config.yaml
intermediate_size: 640
weight_decay: 0.05
max_grad_norm: 1.0
decay_shape: "linear"
Each number is 128 + 32 x the weight over its row's rms, rounded and kept within 0 to 255. Layers, rows and columns count from 0. Numbers have three digits each. The size before them is the row's rms in percent of the matrix's.

# layer 7 MLP up, 640x160, rms 0.0893, rows 22-188, columns 0-39
119:105085070130088148119061090084175154143141163094135182142147155092149133123087132130084094088145088140092115113091102143
084:125158081079076098174130138116119151163081149160127141113168084113124175083120165146149124125111128131161124106134139084
107:121106098156141105140065115170141156085077142176134157101120064204175140112065126091144130189146141100105103130146104075
094:131092143095084127083102110095182156079061189135145146071198121136190163148130198126109059093159094153072132125075108099
079:157102132092128119117109207185164147103152176126162155104126142112045085049141147151134065073188112135138148166211149103
087:146089105106120085101092073172152141130141150138074110134131143204115125118102149111166126135152126126113186149144146133
103:077076143167131075137147129080126117120200124136165130100151111120179148120053158114135137136127126119147139138126079170
100:067140137170110077170143089086147155147140153114102163140111095136120149111111208103231075148155154132146179121145083209
087:175164109127101065115104139083124185134126139126106135110151168167140093092138144143108084152162045150111130159131107121
111:147102196089124113150084122123147126143124140125141136145117133154147133111096100109093086065103167044103145091100137137
097:125145155136141133132139179093147145102132127140076162153062153140135102081114121129135087112144108160094136093100133086
090:078170152104122156097160120121123090089057135159107157121101102173209169077146127126138165138140173142140135108117131136
099:098139116101136133100085130108146138103105105137148189180174102129150129109126093146122110098164149125137146079130144146
099:191098139127105125157098112107195077095114151145060234137145130116208181105080100114126150044126121142151115068093139159
121:115103132125124138091075168131173141128139177090161139102143086130170170134123111127099148120142143108092097146135098134
112:116124144134069122145124139100158130138121101142095153179119073119185151124084184122165037068139132152110122174128119105
108:085166120117145154182041153139175139137148121103107147084096121125150118151132145112105082170092108136085151108130127203
095:122107114115135133141118097218145195127077101156123133183151115147091139138167103107144168098186188126123198143195133109
088:102169127132123136161157103142103148126110145121172141175157128099162201144158138115135107127129065128112135150128160128
105:162131141132123146107039119142117177147146107115148089107140117084136086134171141105114140197148175102122172135146143122
096:097156126186119121070176096086178103070174146166139167153121087181119124066142165114135152101126092164114132074194160122
117:125137064138127121178104132130214101112170183130132140100114142124113137060108150113140114145115119081101155086131124099
108:077140160088112150170150147125132148097177098139128156109136104172115171092129119128145133083138107108183067037172137124
108:148147115127075105122095104161153128074076153137144130101191128154089160149081136085154130100160055119136151144062137163
109:043107084154110134178061119144136129148111114105092138113103067075175103144086232111114105167144149127146126109144121098
100:079145127144091125118122116147097109123152147170147129142148092093179170144087178121143130144148127139117134160173125197
102:108139135102126087197107128128155125154152146226074178161143124132144161110077133055174117092148114082073157114158119160
103:115073207138125139164099088105136159130137129110103177148143133106078133121075164110152090034137184096110160112118065149
090:093155143168151135151130090122110112153164107177118103165132103177220132190130124075174205145141134115117105098125144136
082:120086115109106129143149118128139139090058098207155185119184162120131094105140164125159142058135103118086100144132153159
139:167047139099132134165130108132194181101128142106105114154127115089100100081145159117143112116150107116089121160144147138
118:097080134109121139159085150108187160111116106112163154142109152157116076131105124131104131110151160104122119083134111156
097:130079158044141134134135182118202169124190129145136143105164074116127161102052129149168140144138085124111138145092134164
110:168126136090093117163038128142139134131083123148093145125136125108124095109132155128152051088129085131092135180228117092
091:112165114167146080129135164130089149091117090125120144163148129213187143104145069158097082084153112150123150176117128149
105:058149181084135156099057139121138167158141135124112144145162064087159142170141188091132128125125107144092124135104115105
089:160147116097099106157074093167143077130126119126144231146146129128123135117113126140139135151085168129147111144138083086
108:122133136137115130088079109102139085121156154134114191151082134150127163124183122125134095135132117104091148128163132145
112:139144163095116085095149082134139093171142098128087122169187086108182096075066094109128133116172165100129186110148157143
113:099083159159140130162115180152122107102125119125151154130117143186160178116129102103116147116113113104101150114114126157
101:100091088121085127121168116152132116104080122123073114120114116169160157137102102119110059097157126127125163054128136107
095:122143184113117138127099164111118127114105136163159182165097127203147135029181087118113154120120157133143130056105146107
100:055153135142212124216087098143058190151108147110049152146103078199137207103086162115148099158071142118173126142161156108
116:059154143118107133126136160137134166132130129151089165211099122171119190101147188075202151108125082112151149207161121156
078:144135140082154127134124086177087176119098129160133099148121117138137100114159207122109125149151099126129092148140104100
110:101144121127088131097096071137118158146111117166148125113142137192099102126036099103143120094148069111158097081127104198
094:136077140131118112146111121123103160168114109150080146182119133091155165136075166107148129192111153064164097117180098125
085:131178105126142093158135082135112142161101157099130121125151075124141182087096154093174147196139082123144117133164151110
093:189132131136109107199110112113143168054106102165096133154156120141150136106125151126181139088145056168087150095190144146
097:157104108170122105198124101135185171104108129123123145152137134115134141141105102108116095107158109109086211149087098155
089:074116124151071125115138141131096107129131136110124135119087101170113129099135133147097104103171120139156158053123164093
093:129107134118139107146119149157155108069136111173115119128186148149187128112121175089132052089141045073080062146162139117
121:150091098101081096179094156154151137170096115130157121111072096140179096129106113125070163129121125138140142082169138147
109:120083098165110069143125104129157098104133073144094164160113124100125129152138135125161066064170113144076155109111105156
098:098165132143153164090159128106135140102084115129081174167070127122171117127132126122091138145104144147134122116158153109
109:147103121149140102185143133119098137083108073112110163183119099126143188155049181124159102120068187107178144162132125186
084:168135128054117113107112155140142088120183139134164171120165106080092114030104132118158122108124122118108137167210169091
109:154130123089090105103123164204121086156101134179081160084156121149163153122175166101111136161096125100106126132162161122
079:135122108105116119112097118073128126162046125169090130146167085095186154093109082132134145182119092175081118153099178084
119:124151136139068142088128117099140126104106182127128159175141146160173124136132141097093085116138095129084121130180129083
078:120173152127082078139139115132105137046124184121153124114122127151154136126163156097184088140093120109105036153159079136
102:120118084078088131115121149123155159136049146142143203148122069114158174155135086120071137123122148077134096115108135101
073:124126118162139094116126153103197215148115127153078157102142123148196128050093107127168108141136134146125163144117148137
104:121110140186122109188114120090137133147136123106126108183119115124133153055030137118077072132147181122157163117111106117
081:126144135146134131139133156120095195123121162125128129184180062107164096101115122148145191180109093135149151143167145098
084:099153139106191090089136166093120132146142173144057138130133110107159145213110123113113088171091131129151153141122120109
100:164145108149113154139133137139126099058063126099072132202165093164156172125145121091089079101124102094125168148177129130
111:087119153126143088122108127146109074129130136091122146144097137059107122115109137087137157113159115114103191122168118205
094:093155087121107070132138097142119110095119086146067113117146109191108167060137158102129121136158089149141110111179126137
074:106159099100147120145124132174159181161171085158064154101164127133124140141126161138083099151117056148109134081120082158
071:141139110082132112152098156153116146162123206131104140146158092127111162067073139142128101143147123157183177153172145134
096:100094142138117148164101116128204198126162127177138197118117134111139115140108127106088142222103125132097073114134113101
089:195178175153119130174134189124141155085098118131122123111190096110134155169109132121168192137085081133107081143169163143
099:040226096123134115120072186117157206154103146115140168154124141100132163151081158130135062122139143127114120146094115164
085:149107067107149144116069134169155150142118159174098133104168078082145095136054091137144162090163089145185095133138134138
105:055112134173101125166136154141132078104124115130096160168192059170176138075120144087158129145160155128100161141140145125
092:166131143057100145127092101167171139113115126174133131097235109165123155113177160113149107142133097103118155129150180175
109:145084172123064147126124121085142161116152154122142138156129108200153093088057120107133105076127124148100117165116084165
117:096134151137146080146118129143118150059171122108150115136121111159144203131109160144131097222153175122109125148128098080
073:121089148104116123138188120090108148075106147169061170091157145170119108118101168117155095124097154143097132157111067189
077:089130144144209098116168205155165136134116157167087174108189121115186117083091144122167071138144074110149094193133164109
114:169096117118118129164127113100178182147188174129072177148090170167112087103124156089186116075176058113108169160180104149
081:136107104108102130152114097166163099138168127163070095174119071128162163104069102117136175126215113127104199117152146101
119:148137129104139156134083148128110141074127138122152083142207123103141170132069135110102087117163143129118179191117133132
097:113131154101154116139134167142150127181128138140101153121114131067118205102164111135130105144144138126111148181103131136
086:111164170165182095112094116149130093116182190162080101136106103193145126113131184072132094151133100115096168157111124115
113:154139112101122146109076081131179112090116147163139172101162110148182146135147109112135170141113089152094089126161189197
102:138174118142069109097105149094118175173084103144113184088133132163151192136081117096113167114090103099090124091104118209
067:155104090163128079091139154136143102110120132133139146151176130116130088117141110127193114157161116141097152084143095085
104:088103103073123147112059182141126204152124138142120186177144095119160125123108125132132128102123181136093168144090115123
105:121163157106150048142138113114135142126130145176124138165166110144150171099093124077153100088122092128159090122120152075
091:154085156130102142112093076124131118128149120160179146139164115127135139112098082120128135125166077095116134132137160190
091:123088110138095132140126138143148172116091112111137169136181139082163161103121103115136162055181108098118189124168184114
081:138172102168077091157053098140188154092097139120097153118140116115084182180140113154091106188080131140130154148168131115
102:098099094137135163116059153123160095104098140157174150077131127151217139119097119053198117122120095083156149084180145174
120:129089143136111161129124186120165119151102208120123154092092067142086059137104118110092131073131143115101167067129129140
118:145076109174157103110079184128119122122135119133160169126128053160122100083130150121137117077164145122092200102152129097
082:159162080106045163144080153137154103106105117177126115150199102137183165104091116157106136149126088164114154120198170099
105:140156091114078133162117156162108134100091134117165147135101143153132082097107117091100076139152062099140140198194173066
081:124104094094109130162098147141098176164130174162117131152112119189165069093091112112180170152145122148165106126200131111
119:159174146141140114147118139143078168134138160140090181092163031094106124148143118117121075126130143113102110092115149086
095:036154131109156142183123134134145179162115105138162144182152080119137175104072095121083131151177087116145222122131150193
103:165132107102130057090157083132108114109098142125104120160180113075119203105137132120169104166150091123119114083134144137
071:164116092073162056108086161185117140132142137103109124142164144119130153102059161140099111102163116125139168081113123145
098:054112162205164090152158111090144173137091134148125120134121157097174169058135142110188090167143126132142096143171088156
121:114142122136125115117131136102134118130159114143170138158177122191151139157076135101108106087156123109073119091120107169
095:144156121122128100197158103179142108058181125129105175107169107126141166102107141142145066159206123136084153149109131166
094:155215176105041171088137164109123142091133098158122117118144109185123093059173128108125142135156095160059129097130161127
082:126106070144146071172120135148142140145106132167082175112153163164099129129160175112126113094082127159122094184122079099
110:117050107093177128167095087130162162097079138116154137162137134094082135106107097108096120121086124129120126146118173117
095:145122112067125131127110116149133097129112140136126108098199074090185150134068130147179107175143157128098139143161126076
095:119158136120133074185117196139174155153159126172172168132120083152081161170148170114150107127193071069121146109105087095
088:174083093095075114112139090107172162097084173130098116135142070073169132131067106104141141127112075122167117118113158157
114:080141126139132155124013150149108141125076149103125146136184104125148132112113109126117109145106181092117124157148113150
086:132144115155088105147133095146107113096149115168171135134144170237158126102128154098172127102122116119113124083150113153
111:161146132106076129129117122130103127128140169156100146161100135186149097119118161127146163166125123132136157109099139152
101:084130174103144160119138120130145153031146161149097195102116126146182153145105110133072150169097171132118097134135109132
094:118099129103139128168129179169239138102102106104122130179182082070112179131074097094120145093167107118129166099095165200
100:111152177105057113196116182112132196125082078112104115143114101121121184149061123110106071080146125068151168095080084162
127:158129082110081106182073166141141158151095192120103169089151125083190144152099128135106110107119094148069105138109131109
070:053113141146107124120122120101142123119133165170134174194153156136159114065064144164151163138121086129125153130182125108
116:079127159137144130110082086115157206107084127145103173126087120152137206126116070079136153143118117130128094132135103105
082:105163108099197076112062128192154139146099143129183130122093142159115149088051113126119043128152134103121146109080170130
095:113123146107145085146127145139153150077178129147132158144115098189160120121083124090114089088108092107096064099111103115
115:092177109145138128075076152129155135165082149126115181091094075129163129095135093103118101156111147111093162104110183177
093:148163090179137138152146124169062135122082136138132115098198134176167136144054143126104072150176103106111127136133153180
108:128091117093111122135144130164133143104107116180109200170132088180151188107106111083165091097118127085095146083133138198
087:143163096089119126146145179143146143188128101099117160176150133190145146103172120134147098157134156136121138170118089091
099:163174147143108126166099153130090123112105144097037134124118065142132119060174085138133121157114113150063149120186141153
112:048164133141089074140129148203109162113144181138155091101141120138160141143138173108145069131118067091126127200204133095
118:118132138106068091149106174115113139144050157093136157138152123138180222167124165133060137119103125096151128128123095120
112:095147135109102131149076158115184188127149169190112142140148112142130186124080142067135117112117082097126111113153146142
089:134152112122139092116115119088146119051186140153165174121151165151151140145174191126129110112127095109121047107151084099
103:137093121117099110149076122095144146125133133113098151099145098100136117162111092127099150144140071144086072101155110142
097:093108094135155146209104104191165156143079099163169168138137161100142095161130134083163121107159102136100151096080156166
111:070154173168147072156135170069197120144093117108099174188143092168179222101100155099143116158134143154152115155133098113
110:116108135075109159151107154113168169180077151156134155198093126064123115136186203116163138174142130133067134121125104140
111:181151126132129134074114095124117083104085211146136144162187134113132204078118106130075086140144110091150084176198162100
084:124038137123131137140139027125126113106179108155186143125111120181109107117070114094107171049177097102134154151132134131
078:110113121112120089118137081110119153146097175156161129120124090163124145109136108123138119106107160107145165128128102118
103:154163118143129135190118107160106129110087146129090137165146052140159138106137122081153159187173120110112125134147125139
082:173094119128146094104114105139164082131131136162118151123157072092103106076066122102107100080184076098094144141155158076
096:123122163083033096136147149132071179097132189162163100144131076073163141123127164135137118169135086153080133116141092120
100:099104112142160149182149192132154136112154131087144129118156069087165159044094136147129127127170113157158130138154131119
076:069172122127113143137121067120116179140143178140133169171096150198107099032122096095175126152110121111114091146140121096
069:107122101138180138172122104077160125137107151170070172103097094121146126122095183114157154160133160141135162175120164142
100:130094124105156122117087124075186152160179132127112163139135127137156166075117145101179120104151097146108109069137106174
083:138109133112135116202156111116120094075148139107160172146198099117118135097171180150115088149131080166118176123103143079
107:139115113134122094145130119117168130103143123091159121144154107083159183097058162120155097104134085101112100124108112171
090:045180118120148137113143126129094118181092145133123109148180103071106212115136171135108144204197105140145127135091131106
087:162133125097104042114164171129145163090138178138079130124205133158133135162099173129174108100135108082150191192127096135
090:097074103084143138150095154132165181116109148123142183122134113054116092093097125113123125120139110097102161163129184100
086:114107134135180060127108152124196182133117167204115139138215095092143138077109106107110147166160124155083121152091147178
114:073103132113167105148100071114172148175145138113168177105150162083139159113127131108146100190117103056128142137102151112
110:122127168088128132131109117118123118129123195103143157193175126081158119120149141130126092118097164081083159176136103108
102:099136101135068150141122187107148138118146111118155116115163103115160132116112124129136139114148108135102100125112120115
104:088170146132116140091136107104112195148157121160103160233098116129137137101145137113150107124100083144125142120161129085
061:104078106175094110183142122100162149140036139162078162132127105104113146127151129132109154192130108133146094125154168143
095:127098148086111096205104190176144101063143144150107102115113075113100083149149155117087100107126130121073123167166133170
132:119187152133079137093122184103132121117176135156176139121103110186144103098143130119077101124126091148092124113145149108
119:109096170087109037112114088150107170111148146167149185144114093153140144152080174109118159106126145111122130104092130114
109:107148146142118180119119107162145146083165184154121123125131094123158117152126117104093127166104167135141126129123134132
093:169124095123127072096127161169141106086111171135112166087178135162107072108150185091169077109126111114076175154222171100
084:097166135182183108121124108137129183117111116151126129168119149188127107093114122111089061129168058149163147118101153151
088:148125178090144158151109120118141172063092161131122163150133130197116157115166161153154125160175128157085170118086111188
091:130144133099113147088095122152150088042134145142192151152142131136143086103074146144127124083120147155135110169200163123
108:086105123108102083123130116173158203119114167161117143143211112110168169096076154089178121133176102092105127132146117125
# layer 7 MLP down (transposed), 640x160, rms 0.0753, rows 22-188, columns 0-39
126:176088080109150127128133124185106095075183086041140040155136131138145165121089127169148155134131130161122152118155152142
096:157106109155162155107119121083078101128105114123067111158063103086204115157153117222132139145139141179118115163146098110
098:129075179122116122158176122116132056079141097099085083108102113162130146123117131222204133112118136174185161116140112171
090:166099111136139105112159163091102119155157158139095137104103137098127158113160140187137147117047132086131083075171147144
079:124092145153133119112127099066122117150117136125113093133109100113191152184152109043113178176105136147142118135090167136
075:099105082122138067072166108097106088140139092134138116133111100138141112121126093172072115123127159190100118164083087096
085:075101077189121092156126176165167148093147112138089154117135150170111113072162134087192083136186097155135154138205153094
107:138087103158140108127155130159120142113147107117114209123156094132105132096070108161133108103117116121174142092129073186
074:107045115124196146115124108090135059096099108107171093168078125121154102166118121152130133114148176109148160135134181149
123:131140138114163121131149185095141063122076174100093102170086130136126126131073103137166176091140145167085126127158130171
102:145175088102124080164116171146136154163141124103154093117111094126107121132151121241152165129148177159103143109152109097
097:083098086141097083128131169145156194093152114140134164159124128163108062180108113103114081114101127071086114168170115085
101:142130130146126105134162134115172171128136081117150118122093076129150138161093160130172103137167137064129132157208103157
082:138169121184107142123074119135157123134087124151077132110112167120104111128121084212152094152093069169125133148176129142
123:138091112100087162190123093112144172167111129142118166150106112128139124182092134116077148150110102072145126161150129132
107:135145135089224109130154128164131142095212105134136103087129151135100135082130102085082098139095110121115162151161181155
115:172137177139141111135146166092143125155113125109108116139228122107184173051155147091131150124156132136095142053081061160
086:146087138098111181159074141135150129125152163108124067152137143123195100102146160113126129112175083143114148148138141155
088:080090112121175136115149122124112161127152084099026089121106153153139125107107102123096076102133134162099197057078170167
114:121112157151118172088123058078134122106070104175152153141171069130148131164098146117183147122100111161137125101129110205
108:109202155149078112124122169208092117134088139087144068168121177164172132162111103164087146157176152128109149185096057053
127:153049090158058130112130137137199094132121140114130043129128163067159141162093158136132080153121178095054155071081165098
112:099162118147129103113121159134181107181148109082173079129132138202110127132114154194132135170084175129118099114120092102
116:074131108125110070084160128086080115148087176088091080131040132180123138160098172109141095133116172125152187126113116163
112:215088180144098143122111124173151178061172180076095139157146118065173165126105105145137122088076147133097111138137103138
069:074204113161093109118104129187167167142119163089092141134131140155056130096146135142087141170128191162130144159111106080
116:147086133113136157108109134097135181129079192086093173192166102137164147114141152060148154154129118136139144125142082102
110:146106091106127104117138136116100108108161129092166096104124109118158136157113126143147154125153144149159119176154135166
074:124085115115127136157092074075112106125098142145112120165051183097132148174097146132115122129092167121133102148090139120
087:091069105195150174123127105080095105123091124138124117168070131118183095140173111183105159140157140157123090167155163117
136:132138181107151167189155118154095193114146151122131102112175161071147105106142146170123119117170093126102111123130102094
124:103121084133141216093154098098104142117117170079119118196134198132197153193138129063103113120112092118121187143144145106
107:157173170146155101124131151151104130152150113142138095139127121168127110115189141228121129163131162140111117124187196115
096:171175140138106142096148134147170202112152125116126105156110126134160183135125116121067064126071177106161155127054106107
095:137145097105109073158075077163095152127099131116157141077118123109075110170154164101131133128072133094078144174111155135
111:140079136088099144074159119121127155200093138154006150103154139122133177136141132125093092101097128143125130127138093171
070:125122124123151166128150081134142131088113128132056136128138167094133113088116110164156113122158114144171191122189095060
107:100116109174105148189171086110154133155178115158140113078146125094136130085065101105142113149141136174102098117130157131
115:136079121128185139147197149140129103087141112126149159111075076138136184111123143060131145066127140123137183104147082168
097:136090118117104161172098166075131130140139132136125157072110080098093092160116165082188157189129073129138142083141141114
105:150115152170103122180177101162133179112163119058144164130097085138152099106157151255134154043089156156134150113112126163
101:043149093137117104095136088139168158086089103185082134079190135088102104137098173138142127138118126122135129132198122168
093:193167137143104134151080140133117082155138158094173154073141109100133083055150116191082146134092095140111175120121070124
090:165104087062146152111050090160100122136166101111127105126133101056120138149089144114128135044156096135108149099145067210
073:165126095143129129132068133125151149144199120132086115126181125152143129156128158188102123150078135132088127121141123142
102:145117086112158173110136085153140154112114126132086131102155135128155127161161170111139119111142154194099148119164135139
091:143126160121090138109126144127047101080163101146100143107158137129180095113204095125102189167180129180098114133108172108
078:134151170136127104160169102053096135142132120098055146116091081122191158158116146201152129156113118219087089089165081160
095:128103180170139149044117145116143103140090111098151133164062145183178162110092133151085100075096126112131077165051111153
107:084135118133140112114134084176161131138182160147148066076172201152125158188173162205128112220094125112119078090173200139
103:127125093111142101094093172136165171168140144190147080125167161172154099193097081191078136144112153164058113126107093109
091:165118109157169116119085136100097121126153057064071127115071099158149061142195146113070117138128179134109147122147095097
122:123171151127104126128167148106126106099088101122140206185148171117184160059107115068144145106156150133109128089101100090
113:159145126105155169157142123118107094076126145046118158150070100145154151053162124118079126110106115101148096121158205135
107:139111114116079096166166148104089126144153129087118102092155163164117122114114170188098127131175099143032117115100118039
107:108131113170113135107128142165083147138142068165105175106163138130148144084190084123138152095179111109058159139073181145
093:118082163230118151080124085070104114134104093137105086155072154154175095162141076080092131160172147138102137114114129125
103:111090114156102123133131097116118104085068058059122146162117112136118082068121075146125117130108140057152122165151075094
069:126152126129162162186152109183106206113153141106086165160077147130095174168096139172143088136145104169116166125135056122
120:113118090119158142108128198152146177097091178135082188136070099154145078139147138159090137091070127146090141074177157073
090:091101145143175132135134157108150111155099111125033100116125120147159146146085152127142130148149114176102186109089145106
102:150055073148190123121116129125098139164142092135079132081094146120110095126095164097149142129156101086183106098152156155
066:177126114085127138159108188183131208115140120147084132134080141110118153094180116217107097111057110151133097160107137101
116:117111163180137149091136095164150098156107073127121132144103105111131161154142073182150183133148178120130136079194138147
084:107161125193120147151122105082108108129111094112146091128089183167058088171159115198156116144121134157090100139140106113
083:098081119171123186117150117128112098130101143139097093176104121116094139128103096209131168181157142183093142156149161093
113:135184091172176129108099137151093119114141127051118150128076089111071081069137198130146113109150104126169097166154149176
112:079143096123079092167157137148152159155119152151115139107068168146152120192116181085101122119114082198107076093111117167
102:143106185107119153103123108108121105102088155131119153135070095104141159172093142152094180151149173084155117205138127120
062:153111096082090096158174088191111181119095103099111183112121122125091124183122151188122110088100125150125117077150200075
069:149128122176195139106142114042155110111111120108114061150067132144188098156154101136085140159142161144124094167094130114
076:134151118107167117156122108133165155137160134132118135167147148114112135071092113230113129162052145156176176130120131113
088:128073149174133136091150115092058089125092123143141067173105133141185150145167121159115096132171134165091136159113137157
102:162085169116157130106136114139118116110173113130091108119091083102130127099162097125122211142203102162089152074099198106
087:153134188137074113117159116079093129119111134038130105105088130081108135117058129216148150169134113074132123128182121111
087:068104130103092132112129102091128146091087158094103157178132129144154115142160168129093093119149147161135139091113078156
086:092107087131185142073135109081110159148120119126094111143058111123192076114104112162101143108143132173150163190134102086
111:183078142070138130186148120103072133159117109170126120093174141126154149138142141159085158119096091192155171157166121194
105:140170120100132077134154170150123159118084085088108145130156210127163123095130145076057133135096164094101134180089143148
067:093127110110119111138160094075121147145164115071072153086126143135139088155118140204117139124134143221112105118139199149
075:149140120165167149119135140093095136091089086123061126125125133118156123142168100255103140112115138154111105153086093155
103:122118125130149095123124102080141153097114064188168141107158187108193089117141118121209136141138058114184081145157117125
083:120093143212131095108128118042108112132126088077053075158037111133133086178077137134134110146181117165097125185126088140
122:061118115108125128104160134149128143159114110147125070155132178151103159127112077072134091097142080087152111142137134095
115:139083187142174163084145102070091079158109156149068064112100141106088099115141090089106137135184114124148136152100142147
100:091106152136167144134117132080165112140144116148104099128091106121148136154095135116112148132178155179126151142072115150
120:121144165109132115148170126105126114099171137128112102072178136159129126069183052162148080091127182187098120170088107105
110:092100083160132116151146115128139154130131172116169127171103154132124026134117138139125137128189137128145096159143135123
055:136118144138119168185172106164137143157102166104093085107095153095105137153134107221145081066081153122149119152104053103
115:194083139137177077106130093149059078096162112142098084128127117145066159106128138166139093176165068118126107079185098132
109:152091127091151158131153117190109103096101117078129102099117126106168063145161123094083103162199104180132191141166163126
084:120112139194153106157138116073166097090114121170083112110097130152134078087140135148120148131186140157096164150185149089
097:099104157145206094172132102099117169128101114118071168113114113130170174168149179132145109128107146134155165154080168098
084:112155108123104166105122150181126151140123181132086178089132143163110108109142133200092127146097128158170089110099160118
092:101178128139109112145166096116137101113159123152136090109136191131086111099096142094132105136091089088155159116092181131
115:088154152135127123108092201070154119135076173146141080153161113109160157170119095088111140216131118183083122157145177141
125:156149108117138117121139148137092125139109159162162130123078078126137138163113159181156117103131148132155137119156116141
068:180082100109168074138107159164136085078126143103093123145045160094130143136146155211157180090122135176117176133148128154
097:117097174162142158166165114134139096052137122124068132122157153104150124109146122193180157100133187167158120107143149165
074:145121128071102029101146119093123088113121108121064117126120145114109112092123153180168171150131166193106137199139148122
126:145115098154169128138155069168163120116138179125155122100057097116135046133105111164119127093091108168128161150124175108
100:189094139087117100130119164102118123141166159145154115069134067160136083108148113119169179186101132145096121139134145079
090:181165159113078156159121100121113098117174103119107130108103117133086142183131160115172077200166086095102130137152135091
068:122101110175145148074127069072119139114119115182126105130056148113128081192177064203117150112110149143079136139103153148
083:154109124150152114085102139120131145114128144106150087092116202090151168148130136210131135172145096168191137176141079071
131:104132118115080106135166132094124120120123118123126117133155194118143092140080094152119161123148139108117120110141119095
110:137138179111152117150131072095109148138103146144097158126097102142137107128114179202120156143125137114126120138172167127
106:126126121148171078144069105137139151132149098080152096154101119148104166177138076178112138120120143079099119127149149139
086:160066140127161124115145107104109089080124099091107093168097106123153101110144127102125153119240133140106161142093156164
110:184145167136166197113182133139053100083138111102097080060152116128167114115093145165111138121176086154102066098124117128
094:083176118158138075113130139172093126171138179068168119161098116143030112090146115226135148155109140192129173146166160175
076:143121071142105125167095119093184075052166130119170071148092165105140077119139127124105150114098157169161102165111169035
102:069162185171144120139133131141086085145111118107158035089104099147097125114170128208199122152148131140091134100181166159
119:204174111089148161126173142106132073125179171135140055133145110098128127165081081114149084156091102086156099106188102114
096:115091176156123115113170152083122116153149109131067076122069119093169100113113140094097124119165155151113137170090128118
085:092106141167105106153028144148132169167190122077126144078057206168119177205129125083160156149164106111039166095140106098
108:118124076161121110162113091160119136149150057054110122133078159124104120140160165097133065112092184138074173095086135116
108:101170136155140103122147131096087091148074183138171142100116134199129049130152153123132139164089177188129106177097080103
105:154105128150162098103206129126127059142129158108145172104149142112136085106176137191153158154113133142147106173112085090
119:091140058143063104169072165187137115127155106086106087191090098109225177117112101104192115135121135141106147107166155168
066:150132096136153126140187094075174176149100100117152134102105165158053121170143108223178144143133138119155131071063166134
107:122128173150139129085113127124084118103102109051127183125142086155089125078165135173069069090090125165162177071146127148
069:135141171141084147160120106073127160116124095149129129101077110112126064153181119130142184090154161115096091162113093163
100:141093102086149200107125105084107171151144118060098097074178070161099073131158129153124120149148074183190149095115138186
127:098125168184092076124153179108088161149133132134119162207110141168145138114130102083118101151136147110120118150181108111
100:106061118154058084127110127142181142090195108109089160130082155116099086133071111202147149117140104120115119119139148149
085:085167143174155111165141159130101105127077115126079119152143135218160183131127128138098131132148172162132159114132137183
064:158138123095097120123133173122091137084107140105148074127170171130167134162171099226129180113093126129115137161136187172
105:091215064170074114154122180167198143146121149148166131127071135189134135180139106127115139138058148073111126143122147084
106:127146174158111118156124178121106105084159117099106117092164108129112086167129116149163076077098112163076083105151061194
120:140121158138121161102068186176120094111152104064111177138080156097066148118137204098187161076144154085117101093128139120
116:107133151126085077107147143117149128144139156136122148128156121102071080105105077041163136122118139171137144117173097090
089:052119160163205118146144096096104081129097094049136077147124083159124128089071141179127184173162145094115153120160151132
108:126143041121114106143100162158135094136169093121139095168136123107192159120121132155139116143080126201138135134098097111
099:095129120119173114129114134108118079070172144087153112067126134180156125114101156124072131196148082121120087083083181139
110:140125100147076113124118169166153165094137166155141181097068082107170181156134122145122134044136136087109112126135157137
112:170114149114165125111167138136119126121180096141169140131122169174107087154100140128062169151182092159183113114138088087
112:120130141128154153123121164140111164136159138112082170087117122114128121145127207140134181159133118093129088100161181119
080:094054116123109175098123119047106075108122141137133147146068124121186128153184131084102135105145140143138079157151097130
080:080122091147130119088135116119098114144137133136133097110133079164134126139201087157092184135116168141122055114131127130
084:147128127157111150106117111151100044141125210112113092123068123086095126119051147208140145132122145120118151149113123121
069:092137171224131139134163118102095074108110096127171120114073172188167062136135115187118122127145121169107123209120138118
104:154097170164124137099173165173120154152175103200101161128114096156155125135094131154144126201096130130112111115149114123
101:062139178073113089072143147117085146209102127180122120138155123083139111111135117192166136131138133166117109197101118155
071:129133147110148131106115062081124138146148106102103094140154121119128087122119117255148167174101151210160115146113138143
083:149146103126124112136141103168119184109134138124104134103135153096089186104141139200144084145099122138158111112099101100
109:122115127168114153183113105140155192109170149116151163172183118122166087110149169153086114129137122132146158140158126108
085:121104113076107159098123134141139081153101140131143109123158132089069123113067056159115143112147094113171128164073115138
116:076121121168146162101168173131150096136092089112201162158094094120158093129128081107170134134126113139127143128096116110
107:121148127082158147093161142128128151131123148157166061109196163084106133111128101190078092115208085155151127149082107177
083:109094074132174117058118071167135134110137123160153116148159181144116116096164104204082090163098110120102092178101124103
094:134086181144182112170176124114096130148151104156139114104132168148228127162123171145146147126127131116120094081117108102
085:139194075125070140160165141174095118171101142092155109097137155149135143158125167148119079129121155145125109164104111123
117:140135121150110169181137140090170166072125102131121139136082159136135107131122177042151148177146181122099156136100132168
124:154156110100139120150119093120092119176145129150104097103096127164101134154127060151087123153103097124163128131197091146
096:100146123134104128110120120098129100117151082132123170098065079161127172105185103104136115070148107172152115162132150089
096:167143029099127109157089119148137129095120133115081107123135147162141145156130133108109157134173148100111107114102142170
059:139152102118122105132129064141123142128149172079104110125112160096080156143139141232143103185105127172111105148137135153
086:119117155091180135135140114130127105100147114097125149145063107115146167117132148218142110063079117112160134134124204121
136:139126101105116120179106114173128153154117138121149049115145124175144119169107142157117140198117138125081131128131106075
115:130132165162195145095104107165149123109161102089186185142086159154128079138207176075178166094105158112175122102130117102
117:142124115112077150134117079111160158106165151139124141154098133093110107172134175096137106092145138040143089088069131162
093:130117140120129137145127107056124121155162140119133116126127111152209164145126098145100187169139179135108097129087099116
091:110110137143106138144104126064136118109076133130187173133070130122116119151161103154078114143094161190131098109119124148
083:136090079115114116132129126129083126126123070192177135150114115103099126157123123125106152170066146101111134108158128154
069:152146136159146181140113087054087138165118151110070126150170178134084121134176159165077105125095121124136115106053127158
071:115095117162167124106158162133131153141072140114117149091126119147121123159179108061138165103166131128113149090141110093